Weights of a small transformer language model.
Architecture: LayerNorm after each residual sum, learned positions, biases, tied embeddings.
Training: a variant of SOAP for these matrices, 4591 steps.
Each number is 128 + 24 x the weight over its row's rms, rounded and kept within 0 to 255. Layers, rows and columns count from 0. Numbers have three digits each. The size before them is the row's rms in percent of the matrix's.

# up: layer 4 MLP up, 896x224, rms 0.0555, rows 541-653, columns 168-223
# down: layer 4 MLP down (transposed), 896x224, rms 0.0475, rows 541-652, columns 168-223
up541 085:136121124112126113145132126139120098050132117116148142158137134170137115164132132137195135103110163132132100132127102111116114110122100112135162117118096089076135142092
down541 090:115137153106095134134127158102121144146170111127165162140125087188093165157126132141106120118151142099105137164155101113079106113144125128119141161135130147130087180106
up542 076:140126087110136090099138123119151117099144150153160144151095102128153122145105159108136130108146151146125149137143141130141132154104166142137131126191115121130092123114
down542 075:090120133126126098144135118155093172172120081125128126087110146077166103173103098137130117149071117149109151121107121125127137092148104140139140159120138125136098152101
up543 102:179081117111133095178176105051105119159119114163120136150141103139151086118124091130133163123087143127095154163133120136121124127125144098168113166153157139101142140130
down543 101:103146142133149109137156095087131100119112146115175143173115141136168144129138124128169129168119100144127104122097162128093148087138172118117145132143141109098142091101
up544 115:107130122128156134177084111141144138145115138123129091101136129154177133103121165079141129136165153185123177117145131128079117112153131138116136107177192110103169155118
down544 114:125142144142109131113147127122153145138148140110113142149103103177115149130119113156106116113166101105096178107119157131147118147101124197093119104152133143106065155078
up545 104:121151121122123166152102166105128131115142175099126141136100106141118166129171111131160096109151136117154106150125108094120078123133108178128121115142096117097174107120
down545 103:150095145114092150083169149111141144163100165169128078138120119157153090128120091116101055141081171125136123131131138146089104123103108146106127111165124116106133130158
up546 087:095123129072134145129174126146105130090145147075110127108114140150134129102121087108169120112153148098130131134094120153117131136094138076074158104142184116138117130122
down546 080:179131114113152104157128071125153115113133140150180156116106149154141137126194120125125154142126108115171119118159102126131126114129139120141149134133130151156154131142
up547 098:085114099144133125119081115092135133180106102125152151136130130108178133132120165113142103160115136114128132110157104072098152121150177145118149165127096134142142091133
down547 096:152126099149144169124149127135153146149132124135065112130090117141114162131088142143160126120129134150106122121096164154107139076098138122141110110197101096098130091157
up548 116:134091088098129132113108114128135118122151120142117112154148108098106087126132076155140161123185102088109157117143110124124108140157121069142134149121182136091083132136
down548 112:115123139163138140092132145144120120108131137104103122127158092136126152117119160151103105119098114130139117141180092101154092149080141130144140136136114122097110152128
up549 092:134125133162156135133150096077093093148071113080122147132090141158163143138074128135141127133164122104153134140155139103123149133132154101109112136041152154132115126118
down549 089:124166173093121117152117138157151129151120156174163123149193078099128081125157144088162097130134171167088146124147105127128118168072120153137147143165133116121144148140
up550 124:108172125166131177133150152094105117102126129093085127120127131148143097104119134136123101150078126147126160110116108176044130121147130158116142121087142121175157139144
down550 122:135142138100105151136119167141114099103130113159133109103139162138115127126124138165078071114122099136148107132143103128119142146114106103114090159080103121167144139103
up551 097:117142154139107147127159144120087124144091135123149162185131072132144142081124150131137148105093117101190156143176088107065091122120146089083139107143140139120132177194
down551 096:124084148137142181117145126120176147135122160116155100129131190146117132111147125122135114107108123150085121108105169098107124161122120118096143148150145107140130134119
up552 097:096097129187148121123101151152124104094110122126149131128097119116126148085146159136103123137158140120137136133138120132155178124123092110125106109106081150123147096115
down552 089:116098107140152078149172080137168077133162095144171092130145144146140151148130100124092160127140106152156119152109144172169130127117080130099151144137106163170118102126
up553 088:179128155121124155099098086057175194121126106144131113117141119085077143106139141107138124126098154135143145132145148158134133122108158169087106113121096166137104099132
down553 084:131134112130149115184149143171127122096146100105152102135139117148122105132131140142172123119168109138145149127065137134113175123130075127174118137135136097101131101164
up554 106:085137162163119093131109090176154126129071128110125138142164147150108141121156160162122137131131104113170110120132132120120139180126109139152138125120153064164138173177
down554 100:163128144147148093171103139115104157142150124078121136094106137132136118109185140127123113078139139097120131149145103128096180145161084138133137110092145120131133140142
up555 092:073144109078147135089183091186105107140159118101128143128163120136108159158128110167111118155165181102119154099087118098140152148134121138108101092104079128093131149067
down555 085:166123083161139128143137088099147128144120141127126158151137116142147159115134088174113151167124129101127153133134142118120093091112125120140101130107113141133080157166
up556 112:106095138158119143182135083088108151144159173128142111167135130150127102131135122095122128109096138154084123110156168165110090115170157136120139146079142153149117162152
down556 108:131084125119137128106161176111117118146133137185148157170161116125187128142144090130135108137166107134124166125136138123170081128095118128160086115125103121150166125146
up557 082:137135172176130089145126130141115094148145094153088133138158104139143117097113110163150130136154145144105126093122124138112126151125069121113149139127127142141115136180
down557 086:154084127122114130144135112140132123110187089141121128140174123140159116141129108144123147115128096117086089118133149149170102153114127127212109140156146105111138118143
up558 107:155095099111095116135141128132150131145091182155117131126138172140132147115123134087093136113135176135111133121136143131123127149137165116119147109155161110096113117145
down558 104:142130127100114101075144098117101124114117155117129108116146118135146067130140132140102133145181089089149098102077126154139162169132128090154110130175145096081116146110
up559 096:124141115102107165192111088135125141139152131070160083131134148146119106133108095156109112151152125133147142119141083131110118156155092134095142117117084112127128138099
down559 095:118156146140167097141116143123105095108127132121114122137128097111092120139152114098152149156091130121113104142104117116143107082170128129112099126128119134060141160099
up560 055:149138156115150154146102148098130185205139115154107121125163186111149097169127135119111109112140115208140123151113132169158138109129172097118128149113119108180145121111
down560 051:101131143122106124132136121165097146110128121091110110166141102147140160137154107145172160158138115101148122153159157105133174120110081185134133080171093165147151120106
up561 108:130139089149090110145159118108098097102158167154092154147163111125135146169220113152144158159156135108165141110117157127100087130125128139125153131110115142135098104135
down561 103:140160141213123081153141108138108146136143114147071147114156105126113181102141148154137123146097100157117120125111087163112120091174182125137115142101186118140084132118
up562 111:182154127085137138124151125096175154130122121143135150113142120094132147124155154156133131109129126117086122151132162142127114151104142113127110141132158118117124110170
down562 104:137153111114110128125173093114146096179152134103151158108121121141116154129154133128148129120132126106153108114140083074179122146079107149136135117147076155138143148129
up563 110:137179088130098172140123130138180153121132109129098100108121175183128175140121087134141135120080116128128124114144121165156101148123119153113126103148136134129108166154
down563 113:123132133145091121148166105140096126145070163103113114147103134131134110126106122120101132111095144126116139146125140123115133122127153142120110176130143054110119115144
up564 101:140118117100087099126103153137133130109106100102108108153123128142118103063110095129113153113138114175129119167136100131149101103135128136102087171135140132128127125111
down564 101:135138130158117118122172107159127118135142105165143148163088102105134131171132154157149098140148109119140125112112145127145127123123108148140096121151139129147137133192
up565 117:139147150122120145132132132117151124176156116124129135099133102111134114146100128159139109132096141118162080132111106162097116145142089117153110134121168091115135132141
down565 114:130122141136095161168147107125121125132138083114086136175129100115170129111138155147154116116137132132102122124140146132093144144086123128100107170097144116118134130122
up566 109:133145116127089160123114138109100170110117124174123091098129134127108158101121118034137129113152116147112161112105116116096163102093114135090144154108125126125128151114
down566 111:116053179159140139158150153114145100117128163195150125156126124094156124140088097132158121121121130148140100132142107130144104184130127150137147112137126140121123110105
up567 100:103110099145104167141145171130111148075119130121119137138138136133108123135142097098163145169149111120162117133129130110106112130129118123105132107106135115093125140130
down567 097:139185136110107141140128139161136099135153119142117117109123092112121088077149174141087149139110099117143138138113087104144132138141116115169087096131149089115149109149
up568 111:166145128120129116153144139118138153131138134144100151123146124121115146152124107103166154134122100142079099129144142157167132164125066089147141117146136138120105154162
down568 132:212120116085140131165121111110139118132161109114124115099142128161112117170076138096151155122095125120113108116152140123160093184132106141106142104155137109144143126113
up569 080:134137126147123160130146100167143112137131085133119115147123117143150107118139126081149131075126152133106145121109134147137101153153153110157138149109143099160104109159
down569 073:148085168120146120112149134128096145123094133109099138135145102136108120138136138107119128159106154089166120107135131125136094118129097128139103158102097202139124144103
up570 111:156139126161096092137152129136101118107106132146108115114136165140128129094151148138112074149146139185070143136097135147117145138095094084173115122158123139143111159134
down570 115:117129147137113098132097132172145124132161174098151103150159143128112146132169134108088135114106183101111145129128133146133140081119117135111130122138126172116121135103
up571 097:124162115114170096161122116110131159120124154166116100138173092126061132142116095172118113119117166090147139143129129137139098150143158119080160134147149136113108123133
down571 095:126149127157136105123166132146103133147108137121099131128149113157115141187102093135169134146116109126146163142136107086156137125166118127076114158138113096085146132123
up572 095:080137151113113144096134149143140135101103108094108120120098147110181117150106135140099141150167174107154104143123143119105126121097104139096159107148113119185200115131
down572 093:127130112136159109146163191157071135119133091110102158111136171134095119100093146131163142128126143109114139133054127162120129141131133144120112144154123096080143137102
up573 094:110093129081142087082129101111121147133087108103134146160133159159139150124154138094135130126117136139081122130140174143139144084171129110164153168079138147116119126125
down573 095:105085160132127150183099210141127126095156137109123148104125112082120137132144129113153114102135146104105116139111102155154085102182124118106108140116144119165138130118
up574 091:152136107138141174136176132115123183134093133103134105105125145160115111110108141133146104125114133160118109129128153096100123145127112128152143135158111129126125135146
down574 090:112116156093090111150087135122139128123132132133054169132139099107164131144117121131122109071102111160076115165113153134165092188140195180139120128154123100151174144111
up575 104:113109158177173116076126106151151086136150082149124131151137147098104161131140121155104176077154135175133094090126128129089108142091128127136098129131113129120128139139
down575 103:119143095164108128127114117109127119175131140123131133093112110129143140158105135158129126152125114063088129138102129098130114138146174160138132137095120133107129115139
up576 105:107155123163093118088144140139118124170138124111154141124097127110124137122131099102155110123107140150149142089121092120168187131165139173126144104164131141117121126122
down576 102:164123148149167114118097184108114113096149121142149166066144111109161124122123182110130118155125130161155107122101127126083152151096105121139137141084133121131125164139
up577 108:147117099136100122131075113158101129168109069115157149151121143121090103104145065125170132140158122131112114115130141103111111161154146081155128131131097116122123132122
down577 099:111129129139159129142105142110108136138143124111124109111111091122156181104146158183140122104110115140111145120173140156154110118141124127160123125167108147174138151133
up578 076:141101109145132167139119105119136116169144105076122140087117073087174132175102108120146128136141144161148128148125152109125103115155171105104130106122091149189105123141
down578 069:137132137092128081118089132120132142130127161151100142134128135142097134152117117123109145100120105126101139109092090100121109109148092132130159146132172118122128096127
up579 103:171134128123127151108107075122101089153170125126119101138144107165139084141100104105109135144108137097148141139115081066094120138099130115073100125151131158094128159103
down579 104:112112107114092129178144115138160110101082120139129142087143114131106132124119141129132138081124133106141139175161132176153141136156133097117117131114135060127163103114
up580 113:111138135123154107134135108130095103121125108141155124141096146111138113129150092105100132110189125137101147149119131101127136102184173097111113128114148142121135146138
down580 106:141129167122124174108145124070147133151152125126107128117123164138110174137148148122154110115108136142165094084100106082131091125125129139122126132104124094120139128165
up581 106:157160126158117164170166128117116096141115170127125126110106105119189147108125098099163081103146126082128129116116099128115126129158104129141115178107151126120152128139
down581 108:097127137113105147107136117111154113163160143144171145124169117156129119107136114116063129141098093120123156123152108117096117105093147132162086173092122183148127132116
up582 118:127136104120127156149144121111150139143160119093150077124145110153111109198102127111136140094112137108168156141139097146132151155096125112152119137161162118166171103188
down582 119:091144129141142106140128143123166143097129151132120132117079130138171111123123091111090119155143128099143112109111151132121155159148079138133121155134156134128097161091
up583 102:142087107139085143096129116126102090102121148108141120121136113087120110098132107139110116093106142112104113146144125139140155089110177135120118124130147115089111142156
down583 101:106123139139106114105117134172153114176130153143102103086147141122131110114101113103156138109151124129149112112129178121142171111141085150130150154123110102162099099170
up584 109:103134084153114095114166163146104123160147154133128115174116124102131154126098126142118100138166122153099126127137168177094100125122081108133146116120149142138127150110
down584 111:141148107151095122141083084125120084144138126118145136132113116141142157091151150138107156172129135146129123175149132148122153121174129117133148133115164155139090124113
up585 093:139106120106125116123095123095144162128166153158164154170153082149146140118146109133132169118183108129107114161130117124158117110140133097205160147169124124110159120118
down585 094:120149137152149142171149137127133156125092118147160120146146112141114142121114143148142100151106144119145179134151125121112087143147111111072137137106100126159095106086
up586 100:162127124127100176110147122087114157120120142127145095098104133185165141143130126169110105115120128133149108092143119129131131119132100130182117130152143139135109100169
down586 090:123082139110135105134121093136107101132138135160125153116133152130135117152152120143154092124163146112120093066125111114111117147138105111125151128098168161105102135108
up587 102:109107123152150171082098116073167105108127143189123131135134117116109116124118131157116138137148117108094107165103144100129152114144095141135147138127162141150099130149
down587 111:110116114123129111104122111133099127110100143113121146140112126140119156082112085136163135139086129105132143090144146127087080137126106092086130137173127136137154135128
up588 100:135153094107124153162160158081118129111165140126138168169128156142173151077125086152091126096065137136112143121122162152167099147125066128185170155129139136136164126124
down588 098:183105159139128137141153136133098105134130133154123120133122134159129144155098128128113141134120114155123109174125148100149171111187153117126102151114126083126132112151
up589 096:122106123093109171155110110164162112131051100114100143097128169094144130154110165103070141083145152132177114155116108119135121129098107122131126092132140123159129119108
down589 100:131120165093117087133125094167101133091114155146147084140141135160103162141140096107110136108126151129137123087118152176101140159165115124082135143156119089128135110108
up590 115:136134144133095164166110145144146108126142091097098111119135112102136130098072108181095096132125177141123155142100101148106120162156145129129128093131166127129121133080
down590 120:091103129123125133132160106144104155102141117143165118134151131152103096075094125148151112147140119106101096171166056132120183104139169088103127108095102105096157126109
up591 092:143129126118150130125117147150101120115108103151122120075123159121138109126148122145138133138109158139157172150128106151113128129130104150103135155136076139136154132101
down591 093:128112125111134167155074135136167175155097115082141127117127084147104129146131102131126165131114140081138116096183152128150106144107157118124083107095124133123158180110
up592 115:117132141140102118121116163129154084126132140106159112131114109133108142098134103156112141162143113116103120081141133144168137142096120099130152111142150130158072080105
down592 109:124107164174140104113128185140086118142116121138146102154139135161146120099138142107141151132158093104133125096097091144119112134106170092118122142092164138164104155104
up593 109:112130128127162124125121118135118125130139165135125144151149160164086145084107157131156153119119112112150136085114147093132102130144102114133138117149091141124120118094
down593 102:115099140129100119163055165125124132139158113123091129118130134085134119136154140123106133107107105161099170096128089136112148136194148113082134129104138125116091124131
up594 108:143164169137117105077128176097138118161104138124101100166125119119139131104156180127144104135112101120121133124133140155157132120167142078146145133113108138133077143114
down594 116:108129095121129082111111122141144131094194126127119115084157136066133167145198115113149163136126098116124105131101138102122149124143129099131125141123102130123141126097
up595 101:167161117103146173108163151072125085137188141109081123131091100149106089092158141129132142149131123117122139087150128122128085111125133146130126137115163125092158112142
down595 110:112139090143094122111080138109154130147168083117189140100140126090140105140162142129082119138140123126143134085110126159122104118170174125068048118154106128137141102165
up596 092:164098118106115148181096126083109134164124122103169155189107136147105104143111121141106117122098151169104131115092130107101137085141121152135119104121120153135125170138
down596 096:166146135129173155146149158157158117088154127143139160115160153096128155101141101116154123126092134114107113125125143148145119133097103094142117067109105109117116103127
up597 114:127165133096133153117130156093151112092114182125143100144097144112136099089140132115099134144142145106091126090111151130133166132126118137136182125151123133138117195114
down597 117:120146155128158084138132109166115123084139122114136140106147105162120119115077132116149151126127147161143092173145125110136110101137156094125135118171142105121129127125
up598 107:123108164160150140116095110126132146154156137147118128094139135122129139118137168147161131160101122078095130115130122153133122125131127121120118151125120106115075130148
down598 109:100134130122160093113142140146124106130122151096160091109115113160153145130151097108146151113104119088115135123103131145096116121145124135116121147130133111111120170091
up599 101:142120119107123108089143133187089120142125115124108137163089157120134093080132135168112142146179143107134108115091127139137125139110153148131147152098080126153153105089
down599 106:113130136066085147138142101124122117137152110149150095154107113103107093164156123121160110126116111121153125127142109138127165127143113134108132149156121135126112144135
up600 111:111124150091182148126142166131098129113140102137112166122130082145145140139121167154152082144126127147127112124151121122125098150143143131117100072149132131102174118146
down600 115:097113136130160123103150118110116101148126169108104133180131113124100114113130137125097168164150127140146108099127103122137172164068122112101105140137169131145148138119
up601 107:157146127138119103112115130090117159139117146127095111154153140141169117108122072142171150134128120088123138110132091135146125097111165180097078128156181133117152162134
down601 109:139137188100138109132090141163173115147164139141056146142152092136115143086157155114138158112130109180098138134115142121155098151138147094096129150123164157075143133146
up602 078:106134148100123157163124135139123139072148142110093150116166136099100115131131124128130115160130086142130132095120167138117130128151050101149113157112138088140131090064
down602 072:157186144142131113088125163119098103104115137144085130107097131117153147097115173149150120158170130077140124101135125121140178144089123146146115150133180200082176139154
up603 083:148125108158118148169097163079107133104087125115110140125105129176152141092110157129096125128101160129131137117148144139138145106176124098151143157077122112106151158132
down603 085:140120147164094135131103122155126130149125145151110133141108123121114137125114139081124111170118138118074161093123127171117172119153132139141143116150104146103148096104
up604 105:091154154094166136095110119092136131120126138168139166182142131077097113113137136089123146137134092104114124113172131105099181105164137083151152130146160141144119099136
down604 114:145150089097110154107106146100119147161161132140083107143091159133149167124146134163115098160109127156078167102116115085103124116140101132108140124135092104090135108135
up605 086:117172138087165142067160125106105091101106100105118104129083149100095114145104132100110127124117099133164116122098109111057139095118146141110122103122106128121119122168
down605 082:114068127140091153143178127102130100136144174173152141170156120141129091093075095136165129150143123126135138151112113172163176144139148104134130139112109118145099075120
up606 110:193145118148112125185133146084116124139111146105168097129127126112143181120164111130102136107134093120106144102101137085119101134133122136110120146133103133172130140118
down606 105:113129101096158121154141105171098096119133091149133163186139128084133134133126085088166122066102104144124114137135127138112113111145155093115090133104103089128117119128
up607 079:119084129128154109075151123147112154164139131127129157160135118129131118109128127088202130141144122099120100164127134086150125142108132121168138127143119181117091141170
down607 083:114103079120122174145125169141165129125126097156134105137120151123150138127135186147096099113083154153134143109124158137146116116118138176128147174124100072145155119098
up608 093:126111145157119133153126130093143102110140106124128075132131103127147090123131170171144122117115135148114136121144065134137138150141118101112140084126072119158106156131
down608 096:110150110095083120166105129131154097096147140115131130144109052110139118110150157108102129108158149137158112123164173178138135128125137125118105161117143151147108132109
up609 099:085098117124123106125126110145142123153130140130167138148152166126151067135141116110138130117154104155117148098104144073131175121141104131136087157117128116108086121085
down609 097:135158101166112134096167108114147125132150153115096107135114105128147142161130095132101121107102099101145135122102131107150109106105104182144153128164166115109145113132
up610 048:134126163082135086087097118100104090141110060084146095111122067123166125145116142084116142142038108129125137104130125110130115147117098099121130114115141107149118116090
down610 055:101093114127138104192157157137144157115113101105099072120162133124117104121132108163085099128122145116123111129121134143160164115094077139147120102117121135114116134099
up611 112:149134111056163126068169114156131097161130114129114146156154129106161107147098135158106125109133099108074089128131106121129099128132173070107088120108125106116164141167
down611 108:129124143143133146091126123145102140145095116082133135117161096152135160108130095134174105125127113162074146063109106147122146124152131107091140125096111130155157097142
up612 093:149142133137107115129134088112097132130139156135148123107143145117101119137102072128148077124097144087144161125123099153087119135166151090145072124076131154132134117169
down612 089:154118132147130103155116142096114114120147121177137134155141125086129112120143123128133142103121113116151106150137141116148121139073090110104135161121076143103129097121
up613 111:140095167131127103184150128131110120105123119124123124142095128144122153119123115143148125143120070100096136158142150134138145141142108097125132105115102154070102173105
down613 113:146124137138120128125108143091162167142132158109085142113069111123126144104115137123118184099104135150121108112120144127121129152144115148150109168166112149147127173136
up614 100:107148098107136160117134137117156154104135140124098094111111105108161116114150156157136148130122159153119137114106113140136140138114161124139133142139189154175164149125
down614 101:135113103117170112107058107142147121111128101127128118157112133104104129144132120151116146120133144138122163155117113180122122134178141140140095109157187108154104171106
up615 094:131127150119110144143080114120105074101099110125147135129121129134115123141129114122135116155134139065115140119135160075095198121103136138135186138111125137139145132130
down615 098:135160105142074111106147093136151139176093093114117099147075125122125147109151132144120089147101155117151109131106126134155160124125122176116086148136084152125124098158
up616 103:117150147145130171119165142159103170108095095086111130167112138122136152155086140115156110087141157135113087157109089086130144157117148132121129130154105134187128153126
down616 098:135153147112073148081111121127132113107088128176114132118138134117145163145131172137098164165085124116088132140129158120125112151138116126089115138118105182102175143080
up617 053:148116150114107111088107130081109076133117068102144101116103091154135119111118130096094118148086108094135111152128106128170120131093125096097111107141103124115089111132
down617 053:130162138118186110165134136107118096115167173147118163193146134136097129121089147126095131124141139160170161118122120145135127123137168123074117153106161129133149124174
up618 079:114131106138149135144108109106117130130119122108118142160097130148127137112173139135139124140078147135150133149132103117105100095152132130116086112164165155108161146173
down618 079:181125110120169139134130094149097084153146118136111144136129116110128115164109143133103125136136112118127158125128149113135146133156147097128135169085142129113128131113
up619 105:123114124152137095088177161152133174108132146162125152149148142135085113077135151147136166104139118173107123141130115172128109147115144075122143138151120144176145121152
down619 101:116162147128132151140126128123144115089135115121114120082141165114105152090121102103136131134084106111150115127090131141108101089118109177086107166084095115105137156111
up620 106:122084139123116164149148117124116147113150129091162111086126157145167160128146154100147192151098093129158124138166097096124140096097139131152127139151149124132161099094
down620 111:119117119163136157139143150120108146127175125106180122104152123136156115074139143106106156119109167115130158097132155117159141091083131136128153105145169143118161122108
up621 126:121120087123092156117137126123079090130183153130137123143100147153177116124138103106139095122156157114126138126120110129074200132121141131106102097118133126113168173162
down621 122:143111149124143148146103150177158131107131081112150140108137119117142124097120109171128147182119134122123119128115124092118109149124120123106108147092139123138141124109
up622 087:117128097158116173129096138148191140147110146128112140078121144098091135115124080129125116106098117100100091146078150125152146086105084137138144117117140096093123066129
down622 089:156122121117143142124063124116148106095131138163118136128123136134169113168121142157106154120133136111149161157176060109098100165123107112113120165136122136160133153175
up623 098:138122123115163087142158103116141146111178138102151123128120130115092144112142143089135143104134121126149173157132106126158128123107119120120178143152140165120112138161
down623 098:134101124111129173137172091167181127135125086098135155140093111127105135128128076144061092110103119106136114111136131135124122097133117132101095105141127097180146144127
up624 113:135106102127137190157137130101136141124148140124118157111161139139172095126095170124143124136117140164115153165142103172148090118144118117133152149133098108125157085144
down624 107:090137143136095150112110112105105097128118156115167153105115123114108119136158112131114157162123118103152069100153151183122104100094110139122114157131137170107116117136
up625 054:182141095127135157144079143118100077134089066083159092117122119113112142109127156128121117116090141068129128119116102124131143148107149096083108124116087137098103147152
down625 054:076160127141118117111125121135106142175147187139148095099108126182122148156100120105127125167174126168097122130158112119191111129139116123125123146125117147129126127154
up626 104:123147093105116134116121110133077101146151141134115147093147115127178115123111096082134079151105178072139084126135083120139134116103124152119169153171189115115106137112
down626 101:113132121127124138090126145147152123061106127100164105098173150145167153162107160137114161116126101156156112134142137160113122132116160138122145110095111152112125149128
up627 094:127165135154092132143145157136145130104125142106130114087120137123117130137101111148112145132116115190058114158081164138134153124148115124124138136118085156094130160095
down627 092:117127134140088116121135152150135124118112158146162164157162137162116110142101117127113124074155153099156132124128128107146139143158122172127102138174155111153113144106
up628 105:158137124107117128179160109125121127138086099096117118125143113134156143123120134121076100168141148137114123166072149189137154116147110127096137116140155092146157143103
down628 102:106112120125130120080135134132102149148143144136125134162126124130134171131147147122083110130137085133134118138151111144144111129098112153164107148118137133113154149148
up629 101:143117159104155099139154094105143094150133108137119100133137155113103108107136098112137174090173103118090138149170163097135138105108109134151146137073143106102184152138
down629 095:115151134131086075125165130120135117146106136183083111106153084157141203119136101119144132165109124110130133135133101147106150129098115120129093127150124188114147140161
up630 101:116127141125133093120129128102100099108085103094118112095105120110099134088131141104115107107142105139124105154155131161127123093158118090152129131124102124087110099118
down630 093:154099169105081128139113107116137136081153148146111079189108115150162149158170126115086095134145146096089142122111124118111101110150159124131122122143146114128162087136
up631 106:180155121087126115132170109135140155085134127126137134174137150157130153134107092122163136132152112083131118122154149153148081132132124104130143136137142167129073183166
down631 118:136140091116156092118142133121115131153131119123133106157139112168121169160090131143169154098170134163115140103134145127149082159106128128146131158147152102119148152112
up632 056:181100137128160095153125121148140116167116146169123088159142130120130127093156125136106106143105087106139142120124125152149123119164158126099125125162136134159095150117
down632 067:119171130125107106104145118134092124122132094091128159076106145123117123177099125123145156133143134165117112109159104112136097131107097162142121168100122151098132135144
up633 099:083127138169128100121135158124068168185090080131115131118138166107141147123123123121152109119159123149114154158142105170182147142104101148131159110091135157100121138110
down633 098:155071137118114130097084176129148101112164115166127144163132132127117107166116116159104091137110136050174128118151144095130157098155135131185095130171133097148155141104
up634 118:103138129103157138128154136136080112142078146091124121161085130093101146103101125088129123101161116114115122139082126123133110118142096094112151088096136131081117148119
down634 122:158135129126118115109107103135154114146114155116113151133107163082129143168074110104106107153118089125135131142141107116120105104197116139080093128122152142109124088143
up635 118:084144151166115144132115096132163107132056112162129132084134138130130141131127139091143105111094163094097130148161141157123153090159106113151115129157149144140113138160
down635 119:106106106095158154093067122121119098114152117149152142169139145066121127147162106169110108121076102160114104095123147141162109146062136115080120110147122144117088108107
up636 124:144147106111148165162139163149162140142153148154108148160123110152072106089098111141130092152114105120124144101099127112162137134185107116146138135133068123196120160177
down636 123:117167095096150109104159127132150160156155116162082131103067154096107078117100072101134139126115152112130155077094084136116110095130149139148135116160134142129094096133
up637 099:119129165124130149059126128115115119107103120141148108124117137100164191134115137088100125136158152106145138134149114116132100107116150085141116137163130150160096091142
down637 094:120089121113116098126156113134127139144087179146084110170161126132188093146158147134103104118083110155066183071099183146097185134107122145117126131081104129133107112112
up638 106:125158156122080129098130142146111097128163144139168093155088127123122123119106162180114139113125168109127164111119105125143155098114123151107130131123110137118122086117
down638 107:119107112115110107159125157146142100099120101124164159154136136135098173167180157089103139131152142162125149172138153117148094129118139093147142151108124115111088131074
up639 110:115157137107101155116083131113091170111111139088131132159137139122154128136130138133097123139154182084160153084132151154130093097144120142139118137128126109127163172126
down639 115:137108123075098131108092142146134153153144108096189144127112102105123126128115085132149095124110135116142120120126146200104093132121065109095105172120152195130145143100
up640 093:163117096090169158165116116137097125160159134122191130124140168118106137134117127144138191134161140133166110117153095103107130097109125110117114143129098127174130106178
down640 090:104099175094106128155130147132154122137132124115136126141170126132151107152100120108120124056096154120097122151105132128148103139129129145135153117108155138113134164123
up641 093:106123155098133125091157151111092143100139116098159105102132110151141150153109142148154130150083157164134133150118169102144127136098159144123151149163143125131147128111
down641 087:143134117130134158136106103132097142144119093123132078112138123146100123166159150087112126146137168113141108099090134154126147107117168074155087122149085105084118117102
up642 122:092124153134115091144137148118049113097157090096115082082126111127095095121119162119143136101106165167148104146114121092130085170158148126124122117093162151117101166130
down642 123:120162167116099150123150120124139178136143115102128135134104111144113187127095102096128131134117150093104159097106100176104132085136143117153116112164131151160132081101
up643 097:173129132110120142181145164117071100163170095138128106139161096111108131119133121102144128131062156104128144113159089132102134124128081171104128134146153132117131111127
down643 097:100144115133133153152130133089179133090104141113106129118138095128117145124108193147118120129139143151147134131064142163151112101154184159111159082150165082212132142129
up644 099:127101123128105147147083136123131166136119125166137109144145140116107131127113122125091164094165120172141121152137178079095133133160194150091111128144103104124140134154
down644 096:132110129139102107129112160137074123117137112128152086127123123092157133123121135118144175153113138109120199127105134131136110095149086148163111124126166102145177135096
up645 099:135097106120135132175109100118150117137087154137127092110121152123143097162105147089101156101121123117153133106126139149157081112135098100133126149107127162112115093088
down645 103:127112151146158124112168175162084110158146114119136100119142116150107133127138140135103123139123128106119100084112154062130150097101110114121096138135140141211160137109
up646 091:134127112107164177130121126135100165149120150115118102133111118158171168119136111160147123105147099104147119141111146135134147118124083128086138119079122098133150166110
down646 100:147095161114153100129167161100096137145097072137126186124102143092122144117135126114151112100125135116133150115129082114115126110109130141110109136113138179079118107114
up647 111:140125150122107156143131113124119163131150145113101155138130114156156169113136093090160143063135109106107102163085111113099154142095136150109098144143169148116159170154
down647 113:116073147116116133124123158120109116118161114110095134112114126159082124157134127138124152127128133139183109152093143094134150107124128116100115158125115125133105169090
up648 100:153108127121130069139116139125154171158162153131169105133123145170119170102125165110146121107111122156107104159120110161140146105106166115126158143138094112124099115114
down648 103:111150086133167103114115141154115100131144094115065164093153131157123154134148108136089113143126149111120130135131125160111110116130137108140095131142127133145118135129
up649 090:165145124159114136123103140118134197129150143158140115106125082142172154149131122121135134132135116086153152104123123131118120157109171141129094153141082120094111123149
down649 092:127119129107108144159107113118093139120112139159125099127147099131147074081149126106091111075149145121141116164115101101135119075156104099160111138121117174158118171119
up650 108:182141070136094104155136161120123172167136141118068096146156147140124129164131109143139108140079089120093128134112128156125102124135121144120108125165132128154100147133
down650 109:144116096151090141135114112127148134141166143076138132170110157082136146143119099122088180178092163117125105101140138095092128160123116165109095115126135088111138140128
up651 117:079135119090105138124134125111149171171123104108153132149135160155166116139075135103109135117141126146135062157060102104149094106126151089139128115123106107140156136084
down651 114:183146093137112165117098161118185143160165143124089122121156096141119160111169114139115119059115120097088123144149124120133134178132172130158165172103106126085130094132
up652 105:084137133115099132093138128149133178118135136120103112123113110144094127106150127149171159067105147155157118143126148177130130135104095123130152155114132113093098163085
down652 115:143110119179101130113105110131123132151157100122159133158153096106114096158110142126120139135146142154125109164150171072123130131139114146126105105095136142139132139140
up653 114:148144103148092129145094149150143151121131096081113122144138138131136167094145109113086173151138121114125088134074061125143135143109154139142127133154108131169144065079